From a checkpoint of a small transformer trained on Wikipedia: RMSNorm before each block, no biases in attention or MLP.
Each number is 128 + 32 x the weight over its row's rms, rounded and kept within 0 to 255. Layers, rows and columns count from 0. Numbers have three digits each. The size before them is the row's rms in percent of the matrix's.

# down: layer 4 MLP down (transposed), 1280x320, rms 0.0916, rows 1243-1279, columns 0-79
# up: layer 4 MLP up, 1280x320, rms 0.0953, rows 1244-1279, columns 0-79
down1243 095:128107078148109084122122168123068164087140122134142070135097149131141142139123184157081115108150073125133158095157152146113120116076163106059127047081186105132120120162091168144197172143163113113131117148081103185152106112148089140155101133
up1244 097:107191121143115126127168076101134142119155130126126047149110124183191177094091084100147116081109074088086115134101096155111104072092139097133071144114112172093135115119189117161095090205104134113176126121157109088164117118115146161204075101
down1244 101:153071134138083117082163094159092158144161108133087113100118166107154123140116165153170129095126127089093097083177083176124134102097183075083136180171130136076080149090125149128161118197128116137177129130136100031162136118141088130114065201
up1245 100:168128089105116099134117128139113195117132182169155181078097164169100147086091142103066171128148096121161152141156148128106146066143090130152046142138091133197118091171152114186119129178088165145136117134151125102143155140126178101119160116
down1245 105:112074123119125121151128131093053136143092111118112129128144153106129128143142119159135167125157234071172140086191101141134131142144132106130148110129170145185088159155124093114210142100120147120115161124089076088109113114155109161127109104
up1246 103:171107121067060090165101172114107123090103124132130066160126111144107133152079120186093160069175161054117105136149093158155141146173125218147083091117098167135138118151065187091166141149168164122155143142099127127113136166149072094126149116
down1246 102:157040178140170150119119167151130114092123081108156117125174115100086134133116079067104104165127112131134053150209182153127134165067093069171172161101159095139116075178131103148100160139139155027157173139190141215134155081144116147146185110
up1247 097:096064125094110123152192110087135179156135085152183128134188126122192210136173130099207144107152118123170174142110184056099113111144131176112137122097076129160148107113131132191148131144125131164138136116199069122212178120122150154137159114
down1247 092:084160141107090097162140062130102145118144128084157132115135122169107109106099104119059111206136154113132140185207120125095076126110134140147138145154075115138115137179154132108091112176188067111122134153101148121149144098113126133128061078
up1248 096:169135136108152129119193092156102132119167134124108150177174137063139081142092088159063125134147114138083101169126158187098116202151182148156108120117132155068127149153089163191150145145157117142148116063154161072136151094168096123167099128
down1248 104:135135149135094136157123121127130087141134099141167114124143139159113122132073149061106105159174111083119117088121093140097124098155162138141137138204109086187149121213237134121082102126148081111147101156103124116131176072143158115115103152
up1249 099:127108141155081183129163104146112074150112147110190135202158126085076141095150046135105106163100188189165092074094100116161150166089064077127121100105134179142059147126114193151117159105175179144138175091102156141099085117153149127120142068
down1249 100:158139154124156127185158123127112141096132185072158091074094142157163095090159114168118145149121088146109111094141152148133114168115069130167143138105132099113121166104147136126144161111110097127064147123121144126209110151198127166099127102
up1250 098:049176165151098113098144121114159137187163142124124190048083078077129089155095164104117113122131172216129135121134129149169131102109092146165110119135120121129125119180183127102132151116126085158029154126141139111152103127149102152140080149
down1250 104:162106070098116062181177084136139145128117134113211130100111098114114085121133170111134125135124141119137117142129087133169142126121116102135149161173153072155133082149155115099111150115158127092124157139101134175129165143149161181159087102
up1251 101:141127127111105117099084185099143143099157107110120082126102134115085088082115136120137169078146162106094125144182102202117134179120137071154106116116148085145091093124166038121103136104155173122149123133143176135087130114133100144126121104
down1251 095:121134102060179143160176082122126098163104056093097146156100117156141093170103134176118124155111080160092129111140145110110142112096157205111152112099092128147177152179067166170102145203091130123126154086135082141159109189143132117073127112
up1252 105:141077178180079093127148187168104152149090172095092148169098139105046142161098128130105129089086096091108183094126123114150117123103099080151133185147166091084196143116100121155148115135155114126097080181131083068123134131061138111082089162
down1252 098:107076088153123138133100075067171102189128089177123059124108142135152121149113089147108115109153190132106096113186114163111156097102115139155120095113088098214173144120130139124115114113100099119165133082155097122126052079145125137112100154
up1253 102:137131134081095128108171105140089153136102141136100159124151084121119200131168160095069120120153111169141149116089138111155123161146226158150093078141171074087118144110082153084169078176151119149127138151143113055115151135166202161106089178
down1253 095:134062176179122150146095062161133128152181094116145132116121137123124145132131109117148147148096167118139125088142129202072130139116080097139084051164120134149119093169063158126124168096148125131105051096077108165131123098132084097080135128
up1254 102:088114094093130143119195115142132117128174101143107157118062182144082098113093159129128086101090083109095155170201144131176150148089097144118116122115127078089141127078145129138161143125131173147088149180185042131134120133151128100169119159
down1254 099:144145119148085159140113123086212113118117136076115144117113129111051157076103078108180148132079101118129071102056124163193065166104137151132140148104161177092136141135136110131126128135107175136119086139043145166131136167179103109140111081
up1255 096:115123079087077118093139125051151109136168091123146093136136107191168104106098121140132108136101102120058141155122122101095127136121178107095118101071154105124121146176080095118108071150121162175101091106150171098140097189164157158114083137
down1255 097:123108062184095079104127125082113161126156141123106104124159111109074143138202149231103106078105144118106148082147102078096115126165126145130146125122150132160123131149155113120154128121132102130150144133141101167103142176147132155137180114
up1256 097:115137096129140177133099135095121164133111109187143121114133116187065129131163140168154096158113128127137137156140084144161176130105105185122133136144131122035085118120147176148181116153093042137148115156141129102152136134132136111155140119
down1256 102:114150066118153123104130173144139099141183164209113106123117136063164119174110121121136162081176139139173114121035137145138166049151123096099156118115166141191107050114037181109130099115100110112159139101164149167095142137133125092049164102
up1257 096:131157130107137090107195121135126070087087101146159092139087121123087089107136123153089108075083103109130141122173112126114131123093089090058121111181126104149121134152118118053159095152171149103177186156148085196113097183108121095105165111
down1257 099:131135143141187094130105137140105138132134136168218082170110143114137109116180110190091047131133135154153147126099162159126107097173107159145134114144162018102150104153163164088119131090114205077073124093113150131090134140177106118092159071
up1258 097:118118092104095114089159088145124093096123112116213112147114113124168144051129157181131129101144083079148139138078184104160150113123089149124116151115167117112127134127179179077110155142152106147167083144092147107139091128117155165166134146
down1258 090:163116129105094165059150146140116145134147108063182059090133116138121096119137148108214096168161165169146134125111126117146179140156132181121092117149083172154120080121136154073102086148152117138160093213150126171125070151144108141126143142
up1259 100:122098133144144126121141114133135103187174109119144149052152123166131157126156147106167087179083140141102079157121187146173023136141109123148120119093103128123138145113161130120181160123148185195100148115114123176191160098115092158140134138
down1259 100:173126096127107095090150147212106153139104119179144123121134155159117110153157065126152122122117134113127168063176082142119085129175126075106132068126096123113119142059132143100131077127159122129128163127155095076178131136135102095173078123
up1260 103:145111137103105153094076144098099143146142107098099140166142129196140115136070053127105139139171134154134174146138125111147049151094120167073135104122129130152122172161135147135155130158069119188101106120136119121178136080208132098057191108
down1260 091:112125070137150085121125129122124143080131161145206152070174094153142108187151184123124133149130085144147142084135145146172161123127133077188090134162115148098097094106105132173130123118088113107128161182193148152156087078130157152131121137
up1261 100:119149180139122103122137129097147181174082131108083041124041063106068136148117109125140146141173139088134081123167152113136068099142063156167114083128106046133122147146193164171094076115101114148147136132149175059113091083165087139107133110
down1261 092:141169106143126163094123157121125057138130159120156165175106071151160133157091138075167141203080096129144123144028155079128089090123177146143080124138137145128173112149120086134121171120102115127104132137145099114142057107102150178168139143
up1262 093:091209113047098125157138143185107122155117079133097131144151139079155140094142115138143056132117061172077069107164111164126182122146199115111096088101110130139130164078123144140140117100126124133082108181175111101081102148156134168106110156
down1262 099:142101137122120139169158212117169180117160161131094027149128184105163131092142153094130094160141197134157141105177087113129169079109082099147132141160106123101173069129113115105091122129127108121183129183170133175146133171114174099151233162
up1263 109:117137185076100173113127189139127069069123096171169134140163152141136122101120155133121129136126134183166078171114138166087104114189162162189218112114125089140151100141136074125134133140126097155066114145122151176087117134114168042159138071
down1263 111:064137103161149060175136145116118145106133112124113082142115125155105130155098159169119070188136176116141129114133121198115076105090127123070136143126104129148091093107115169133123151161107096160147127207107186147132170111125146138186148169
up1264 100:086143104119193099086151136121139132061183174092102111208088130158132154137103133092125068126131124125080094089090099111119064208066101131151160199171121162162123169161103151157116170112123135218088151086145110157171114124175122136120156132
down1264 099:115076185100081147165137123121146072169109143124121118160090156119139135112141156167131161097129187104148082141117131140170129131155165166174154102122132084161153135150121100118155082092117130134140139123093149116161165083102107167097076177
up1265 111:134133115114084125158149087101135117123118149131152172210180147158124092197096141112128118112153124138145175161184115107094186111109169098154159133132112108090213103124075086116158154105102114175146132082127079078188148032208142094160127153
down1265 101:098101128181124122115123101154101158104094151150048095082122118175148101173167175131143109153126071089070116148145146126131136171131097109105161173120042165143121104134093113135123109146114117145119138156101145136123131113091140123156160088
up1266 109:097128090120066158117145151097141123094132137177181149139103046143134180131159130152109166097134169117139122112076192138076116141088144115175130118106101161128111195058151147068098109138106089086158130093150162135127168098135156135153118147
down1266 096:138144084109095109190139179118182046133118146124105161085117081080130126148102108136170192114168182163126129187030137137153133054159131106096165110128130074073142115136101107123091090095088103140062109148156144111134074098110129142118094180
up1267 102:104120163067114140128166075172186190119119212115127112141133125112158161108146128148127112129167116167124164131127142155141114123144128106096096140143125157162111099117124122139139096201187219108164120087139086099139134164141137096183169140
down1267 105:136141140137167171134085122137127147090146130091117169175059107122109084115139137135110099093184139099101042124064127131135146156109131128135119137157145125127143157181119156128159125147097111155212120098152094149115141138140130149076132118
up1268 091:123106107073145089143070079128122154109183131101144167078069160116112117184154125112136107143112204170110078157174169142135158106169145119160108103103102147135139119108138150111076221157118136195119158155145125133178158128131077120106095132
down1268 105:151142066093199092215112115120093147100134159105133193052175132120098105072138121150120162104135101114109102115180166142132171124116135115151132083095147141124079063072156155104137157132132146086132170125150120078207107080139119160148153134
up1269 101:081144141108143116056124085113132102065192110099145140111158148133134130099140147140171083185157154160083109169075178090125109107155164149159225124123108138143131181181153110116094109074129089137077144102131070101215163120152160102079118143
down1269 103:155158136124142147124175138135122104126073110152134149080136148206117154136134101115129120091216136150164112121195093099110150104107118104086150111121095134168115134097128138143151122152136102131111166149126167156121128135097095180152150134
up1270 108:114170101123074127128150117111143138125080089106126097106095095105143124134105080121094117122129094171173156163131140067110140148130122095225089161105127118107103151105093105133160120144126209169068113163161106107132109208116180134120130105
down1270 106:104106163135188107149154136112061197117154127197128137155108160162134109127184118128156147142135165115112120155174104151180045113135148114159117116109120171111186130116150146130156164167078110118086117159144170095152132146107165069107126147
up1271 093:116031075111097104115100097140145099087101149153081113169101117135201089093177098137120116099167165145139132099155124121176131182107142138180102122116069092135144171074123213115091143145130146119093177180147111090140081183168078063174140189
down1271 090:115131143128174193170213171124181176151098147110110083136151065086112139154104084121087107131127149115133129118143154193134126107121145130191106104106128107112076110134196063082091127155097119122187057130134188126165161092118155134128165148
up1272 105:139126097086171139090118075091085122138145164138155088204134120155139093157098086180133109164134110094153113141140124096092100158124120129114125079164145114106152099076161076082130165067135132117163098127120138097059158107109145106104163135
down1272 107:142151172120125119153106094100119169101154122098137082128179158058119103135065138168097153130107114172075094084116140087124078142129085189139152116156140113111093124133169115081099156058093110145147153101186086103130134197104095111110098125
up1273 106:108159162113131145130144120169125109141181103167157156120148106143171156110135086125216126113115167168125109085147144150171123126125122112093167189131123117098167125151137146151128136164129145151137087186135084150115142150123057184138074099
down1273 106:175153149142133165182084093140143140114096076105097180113104130132139196078119094157140006188155144135127138174121148151153083135184053178075114129119139094115118135167135163143120142121087151087056144174065083152133126119151143130123176157
up1274 100:175193118092089128132148105080136127126127158115103112172133146181121112105090118114138199140150096115075166114143142138158152081131159162158094142101142134111123094158104122126126139127150127128167089120162184127056173123203159118166097130
down1274 103:063126169071153160175104133113107134098116122085100151116103087174063151145090156162103141181103140160175208124102081176116137172153141137146141112097133156096148148086094119108126073159109115143170185161116115128132137167118161117178109121
up1275 097:120134148143111164128057137109167114161101088156030061153132158212166160112097094124111151153161177096154118140137125116107083116171133148067131081184127111121136128118192145163136136052128165098123146127151178137094139045120151160189080126
down1275 100:177144138085151115132074110109092113108111126066117112131136070120155044161115156130110138127152111066192107169056200158164056096081076208161097094144088151137110079133117086096113084099095133099135178102099172116150145157099115148172142159
up1276 098:137102088119112140175098119110094089136153152150104114167128112157133077122140107126168100071177119082189122134124093089159021130145141101104109081136122114160116122193167098177124119163181176124065102163154125113132190150143102168093191159
down1276 091:144081036145116147142082126137166132148090147122099159140100090094125156118142136141144118146157149049095109142122154139090141170094121129114177160129110202128148125137144101104186143158155139086136191142064116130084112082142141064134143126
up1277 094:112105083181093155133135150113150130168141128119147119077173176169160078095101123115159121147094144122026177079150093126183168151155168120119171106121113127108072093132103123200107115110087157151122093163127084064120117064187115159154099127
down1277 091:121123166151155145147104151144158104173102171099154133093175147138109134112180067085113117131124195089130149120135101056080122065104143107160156087086118106132127142156103142084084102145119134130140131066161119128140116130109155166125130061
up1278 109:118161106090084080091124048077123100114235165163134100113085136159182156067124121190069114136154090074106158083092112186076119092138154152126131144125138102061133119204125125163098101140100145133089120141130111082133192081112182144101110122
down1278 113:205125070205153130127128143090099124182085128148025140093093142120162172139155112149165083130109133151141131145178170155153128156081142132169131122137147099094080165055072117141121124103090163196138109107156155171089085107113153117179075102
up1279 115:095074089111066099142039127093101165110106125114131115152158145141173105078105164111118151119144145138103092097139111096105124155111138154168077165141144119137109141085180174088073142139156150085143173057170211164087178137081097133140136099
down1279 098:125118176100083175132114135151107090088091144156172145129135098110105097175114182140135147150105109112099171097210107199179167167114166139129146144149113105127110149082086146128098092154103110147141117068132171177104164153129127149133112134